{
  "num_attention_heads": 4,
  "head_dim": 64,
  "vocab_size": 4096,
  "norm": "layernorm",
  "norm_eps": 1e-06,
  "rope_fraction": 1.0,
  "attn_scale": 0.128,
  "bias": "none",
  "init": "normal",
  "init_std_o": 0.0,
  "init_std_down": 0.0,
  "beta2": 0.99,
  "warmup_steps": 364,
  "final_lr_fraction": 0.0,
  "max_steps": 4379
}
Each number is 128 + 24 x the weight over the matrix's rms, rounded and kept within 0 to 255. Layers, rows and columns count from 0.

# layer 3 MLP gate, 768x256, rms 0.136, rows 387-417, columns 64-95
[[ 98 138 135 159 116  98 163 121 101 134 132  90 154 115 123 138 107 128 102  97 128 170 153 136 189 107 145 103  94 171 149 120]
 [170 143 150 120 165  88 118 162 146 123 150 149 124 130 159  99 150 131 124 105 120 156 113 116 134 113 106 142 125 104 136 113]
 [123  95 131 150 135 135 141 189 114 118  95 133 121 111 116 143 127 116 155 141 158 114 150 128 129  74 116 115 136 156  98  72]
 [145 133 153 106 217 121 139 140 154 142 117 154 116 132 121 151 132 150 143  81 144 120  78 101 162 110 111 155 125 107 109 113]
 [110 136 138 154 115 173  83 163 146 152 114 141 109 129 119 184 114 169 110  72  90 161 133 149 130 125 145 121 112  88 120 136]
 [173 155 138 176 141 129 117 122 126 143 135 133 149 120 135 155 124 151 140 127 127 105 120 141 171  99 140 128 184 114 138 124]
 [ 91 113 115 127 131 135  85 123 108 147 101 145 143 120 108 112  83 159 151 140 125 112 141 139  94 142 128  90 105 131 119  74]
 [111 170 143 157 140 138 131  99 160 164 116 118 141  95 161 133 109 113 104 118 121 114 152 153 114 125 146 163  92 158 104 136]
 [154 131 163 159 135  86 122 166 119 171 115  83 104  91 189  82 103 136 190 138 106 186 131 160 131 147  96 153 184 134 129 120]
 [ 74 127 147 157 164 156 138 176 128 165 127 166 154 182 208  74 109 138 115 131 125 107 134 145 143 149 105  52  74 132 178 105]
 [122 169 141  95 153 140 145 144  89 125 155  88 122 141 117 125 143 146 117 123 143  96 112  99 135 103 163 147 187 118 122 136]
 [139 142 138 155  88 173 106 131  99 143 123 127 144 124 173 101 142 140 122 128 125 118 131 118 153 156 139 152 117 109 170 118]
 [159 154 141 102  98 125 100 135 126 158 101 178  79 118 162 154 120 142 152 125 189 119  83 112 133  94 133 174 135  99 152 128]
 [143  95 153 182 125 124 144 113 127  86 148 185 121  88 110 133 133 115 127 176 136  97 108 128 108  91 128 102  93 104 142 116]
 [159 172 146 152 161 113 115 156 128 154 120 114  97 136 123 140 139 131 118  99 156  94 133 135 141 124 136 123 136 148 153 121]
 [153 102 147 194 152 138 139 163 113  94 141 151 138 115 139 121 132 160 118 145 103 101 165 154 118 145 135 166 139 117 128 154]
 [103 151 167 165 171 102  94 128 135 119 114 150 150 141 152 131 115  99 101 147 149  99  86 117 139 152 139 126 126  94 143 150]
 [146 140 117 149 107 130 114 124 153 141 158 153 155 173 143 134 155 168 157 126 150 171 145  72 104 114 119 145 125 137 105 139]
 [126 154 128 108 161 139 156 105 177 102 127 153  76 115 102  97 135 113 122 152 121 128 119 106 156 133 118 113 144 110  95 124]
 [103 123 106 118  86  72 141 139 146 165 166 131 111 162 144 133 140 154 166 119 141 159 150 134 157 129  99 147 129 124 128  96]
 [131 138 127 153  95 130 134 132 142 140 137 118 121 165 107 115  97 147 117 158 148 128 102 145 152 103 146 151 147 145 141 151]
 [113 126 185 114 169 137 131 174 110 150 138 110 115 126  81 143 106 108 146 114  99 133 139 110 136 168 126 140 142 128 122 109]
 [139 143 118  85 135 154 135 163 136 150 124  96 169 135 131 120 125 166 120 130 164 114 128 113 151 137 154 110 146  99 150 107]
 [123 148 114 124 168 113 154 110 110 138 128 107 105 150 108 164  98 167 127 149 156 135 110 156 149  91 146 126 143 104 155 131]
 [112 145 177 143 117 101 116 133 111 161 176 145 113 139 108 117 153 114 142 103 108 126 142 141 119 125 136 146 102 118 149  42]
 [154 138  81 129 139 111 127 157 107 164 147 166 109 108 136 136 102 162 149 114 104  98 141 117 111 159 162 134 115 114 130  91]
 [129  94 142  86 184 147 143 148 139 110 135 145 119 131 133 202 116 125 126 133 115  86 165 150 151 115 119 125 128 138 130 139]
 [120 164 131 113 164 113 164 122 148 149 138 103 125 131 113 153 120 120 149 145 132 187 163 118  51 101 130 147  85 101 134 140]
 [148 156 147 123 147 109  91 180  95 124  79 123 126 120 120  97 124 124 162  81 132  86 124  93 139 111 111 132 110 119 132  96]
 [107 156 159 117 137 135 135 156 100 161 103 148  98  99 104 148 110 156 108 132  96  85 111 150 108  90 118 117 130 150 163 120]
 [104  89 111 165 162 109 157 148 127 181 131  88 144 137  68 127 128 114 144 141 119 119 162 135 165 145 111 174 142 132 144  69]]
# layer 3 MLP up, 768x256, rms 0.137, rows 387-417, columns 64-95
[[133 157 108 111 166 127 116 138 161 115 122  91 157 153  62 146  98 133 178 154 122 108 111  92 134 134 166 125 147 126 169 140]
 [ 97 140 127 154 109 111 118 120 131 140 136 152  82 160  54 117 151 142 143 140 192 143 107 135 143 128 108 133 166 121 148 126]
 [ 79 118  96 131 108 133 145 164 105 204 101  68 184 151  98 101 148 141 151 118 124 147 107 147 112 156 136 100 168 145 122 102]
 [ 93 129 153 115 146 139 148 117 147 122 136 132 164  94 135  96 150 125 174 123 118 134 128 135 116 108 132 179  59 156 160  79]
 [ 54 111 154 162 147 152 108 118 144 130  94 148 133  99 115 138 101 109 119 120 134 188 197 152 116 101 135 144 143 110  98 129]
 [134 129 113 198 124 142 119 106 128 149 167 134 119 105 128 119 173 182 123 144 101 120 126 138 150 138 145  91 143 112 131 130]
 [110 127 162  95 144 129 150 149 160 108 120 103 167 150 154  77 140 139 104 117 122 124 133 161 106 162 139 137 100 154 126 118]
 [149 148 122 151 110 163 143 119 124 127  85 158 123 131 126 105 104 116 170 197 124 127 154  99 110  93 136 119 138 153 136 131]
 [160 127 117 112 126 140 152 136 168 164 151 132 126 120 116 144 137 109 185  95 200 145 119 130  92 100 145 168 174  84 141 136]
 [108  91 139 110 118 119 153 128 115 112 158  99  68 131 147 148 107  99 163 141 121 141 173 146 115 120  95 144 165 176 132 160]
 [101 117 125 154 152 101 146 134 146 118 103  99 142 119 168 124 147 175 153 125 158 157 116 111 115 151 162 143 119 137 150 125]
 [135 168 133 148 153 101 197 116 131 105 143 101  89 101 112 135 125 100 166 151  96 126 126 141 120  98  95 119 120 126  92 135]
 [ 89 169 152 142 118 163  94 117 126 128 140 102 119 129 127 152 143 144 163 164 139 134 152 121 113 134 122 152  72 159 120 107]
 [111 170 142  90 138 119 122 173 145 124 127 113 115 114 111 134 119 123 157 141 111 146 124 156 125 125  87 131 123 162  95  81]
 [ 80 138 111 176 119  99 147 157 116 163 132 132 154 100 144 124 120 150 129 149 117 140 115  88  86 108 103 118 151 151 146 121]
 [ 95  97 171 107 155 112 132 119 140 114 139 159  97 149 124 131 150 184 101 140 128 146 132  83 153 153 108 107 114 107 103 120]
 [133 137 102 135 148  80 144 144 175 134 145 110 141  98 119 109 112 111 119 103 114 126 141 137 123 112 122 136 128 138 162  99]
 [108 137 179 136 126 163 122 129 129 140  87 102 153 118 146 117 119 106 157 108 185 154 119 146 124 133 105 123 134 128 155 123]
 [101 115  97 113 143 115 138 136 135 130 126 128  97 130 114 138 109 103  83  96 128 131 133  94  99 158  76 126 146 193 102 135]
 [159 138 110 147 171 132 132  90 122 100 150  99 116 104  76 133 189 146 142 101  65 148  93 148 161 113 140 109  89 150 124 145]
 [117 112 137 133 109 138 131 117 168 110 157  91 180 154 115  90 139  95  92 111 121 100 120 100 137 142 112 115 116 133 106 123]
 [137 126 135 112 168 110 150 136 107 122 120 125 182 140 149 167 153 104 126 159 134 125 144 128 137 122 137 138 165 134 147 100]
 [147 150 141 101 167 133 201 120 142 138 130 106 140 131 142 144 115 106 138 118 130  94 145  99 119  97 155 153 114 112 168 128]
 [ 98 139 124 124 212 132 123 134 101 146 130 131 104 132 160 135 104  96 183 150 103 129 120 110 167 133 143 149 127 121 133 111]
 [ 83 151 116 111 103 198 159 135  87 109 150 142  93 130 155 156  95  98 115 157 119 110 133 160 104 127 106 176  96 153 134 108]
 [155 108 133 135 138 134 111 140 125 145 148  89 149 141 136 159 148 101 108 149 164 154 142 106 119 139 123 119 131 199 110 119]
 [ 86 125 155 145  95 147 122 177  98 181 147 119 174 108 147 114 106 134 129 130 121 149  94 164 112 106 130 116 151 126 121 106]
 [135 119 130 122 116 130 135 129 133 159 114 125 105 125 118 148 119 135  95 105  47 140 140 115 105  92 107 148 128  89 134 150]
 [138  93 108 133 119 137 130 125 159  95 121 116 189 126 153 154 139 144 135 140 143 149 165 103 144 110 134 145 137 144 122 119]
 [142  86 111 134 112 161 113 138 107 138 125 160 114 148 130 124 119 147 166 123 127 116 134 111 146 151 113 105 164 111 125  88]
 [112 146 148 132 149 114 127 122 145 127 137 128 110 145 118  82  96 140 136 122 148 151 169 101 125 112 190 141 149 119 138 104]]
# layer 3 MLP down (transposed), 768x256, rms 0.13, rows 387-417, columns 64-95
[[ 92 124  96 104 133 180 135 115 114 171 109  83 135 133 148 136 108 168 119 154 143 186 149 148 137 114 149 140 192  90 132 170]
 [152 131 120 168 116 118 116 138 130 136  82 132 138  98 120 131 162 146  98 174 124 181 113 104 184 127 161 140 152 130 117 133]
 [175  86 144 143  73 123 185  92 116 122 137 181 108 118 149 106 101 133 159 116 137 118 124 127 113  98 137 133  84 157 136 175]
 [114 110  99 119 131  98 112 105 146 142 121  61 164 126 121 113 114 145  88 154 155 163 130 126 133 143 135 148 137 191  86 198]
 [152 153 114 108 103 162 150 115 144 105 158 151 129 138  99 176 115 101 165 129  97 141 132 124 127 115 175  83 126 128 120 115]
 [112  76 122 127 142 141 104  93 121  98  86 163 122 123 128 110 193 199 139 122  80 109 174 115 120 160 108  75 108 133 111 135]
 [120 133 138 134 100 135 147 134 159 138 122 120 119 130 118 148 116 117 187 100  83 139 147 123 137 130 118 101 112 130 153 189]
 [126 131 132 132 111 122 121 174 127 134 102 130 130 126 139 123 118  83 132 157 146 151 137 109 109 115 125  97 142 121 144 104]
 [140 139 135  96 102 135 159 161 141  93  83 141 136 137  84 160 135 120 156 109 140 176 129 135 122 114 105 170  97 136 130 121]
 [166 128 126 105 136 107 108 122 144 156  98 152 183  97 131 107 102 104 123 175 141 134 112 149 142 125 127 114 146 131 106 142]
 [125 176 132 134 153 149 145 159 153 157 138 118 113 157 147 122 152 107 183 129 147 124 117 115  98 152 111 133 138 138 124 110]
 [149 126 129 103 131 150 160 126 109 126 127 150 137 102 119 156 154 148 136 116 136  90 121 126 150 132 142 150 117 126 165 100]
 [126 120 129  94 147 169 110 154 168  98  81 145 172 162 139 117 132 130 149 167 118 125 124 137 160  98 151 132  64  82 131 154]
 [ 81 131 124 126 109 144 165 128 140 127 125 126 151 133  95  99 142  97 118 105 102 150 149 109  99  92 144 119 151 107  84  92]
 [162 154 180 122 121 129 128 141 156 126 177 144 125 100 169 147 138 127 133 112 200 103 110 101 124 120 157 134 132 165 143 176]
 [125  89 120 105 135 136 121 104 126 145 113 163 179  84 127 163 107 136  98 102 149 120 111  83 123 136 155 142 153 104 124 144]
 [120 141 152 123 129 108 123 138 111 142 114  73 111 124 142 131 123 168 118 102  93 156 153 143 131 116 118 122 120 118 106 117]
 [126  84 139 104 120 165 137 105 110 114 193 157 114 131 120  65 118 134 108  96 133 168 136 150 102 114 132 107 100 102 102 106]
 [120 107 120 133 141 148 136 103 124 150 149  97 112 120 129 158 145 122 106 110 138 134 149 127 110 106 130 136 139 152 130 134]
 [138 175 118 158  99 144 106 131 132 143 128 128 137 125 137  97 146 149 118 103 103 118 126 118 127 123 133 107 144 147 118 131]
 [101  95 173 156 106 152 128  99 151 142 156 131 155 116 151 118 159 163 101 142 116 119 135 147 146 116 107  91  82 150 130 150]
 [156  88  96 127 123 154 134  84 157 152 153 126 103 127 142 123 155 148 159 104 139 141 128 104 137 122 145 140 117 107 107 141]
 [108 135 119 147 127 119  82 124 114 153 136 136 156 129 139 112 163  96 144 142 140 143 141 138 152 125 126 127 124 157 159 137]
 [126 137 156  98 105  93 154 166 105 118 146 149 174 114 148 128 102 161 152 138 173 135 117 132 194 110 121 136 146 138 148 108]
 [ 74 104 155 132  85 141 160 147 124 130 122 146 154 146 142 140  94 117 146 110 133  73 143 111  92 143 146 138 161 108 118 163]
 [132 141  72 127  76 144 143 159 121 132 137 165 110 128 152 117 124 180 144 135 124 115 131 126 126 112 133 160 115 105 145 137]
 [113 111 130 150 109 123 117 159  81 200 135 133 174 126  88 137 156 134 132 156 101  84 130 163 130 114 167 108 127 153  85 130]
 [179 130  85 104 135 122 143 143 144 158 117 172 147 115 139 125 120  99 124 119 138 150 150 141 110  91 178  89 123  88 161 128]
 [151 158 166 124 102 101 117 120 144 162 110 154 158 113 139 133 170 156 122 101 160  94 109 141  95 158 132 166 137 151 174 153]
 [115 123 137 159 128 146 147 140 100  92 163 138  86 136 141 139 101 123 128 160 145 168 130 136  80 175 153 164  93 139 105 146]
 [126 118 138  78 163  83  92 123 129 124 114  88 150 121 118 169 127 122 131 145 140 136  93 108 125 135 106 134 127 134 145 149]]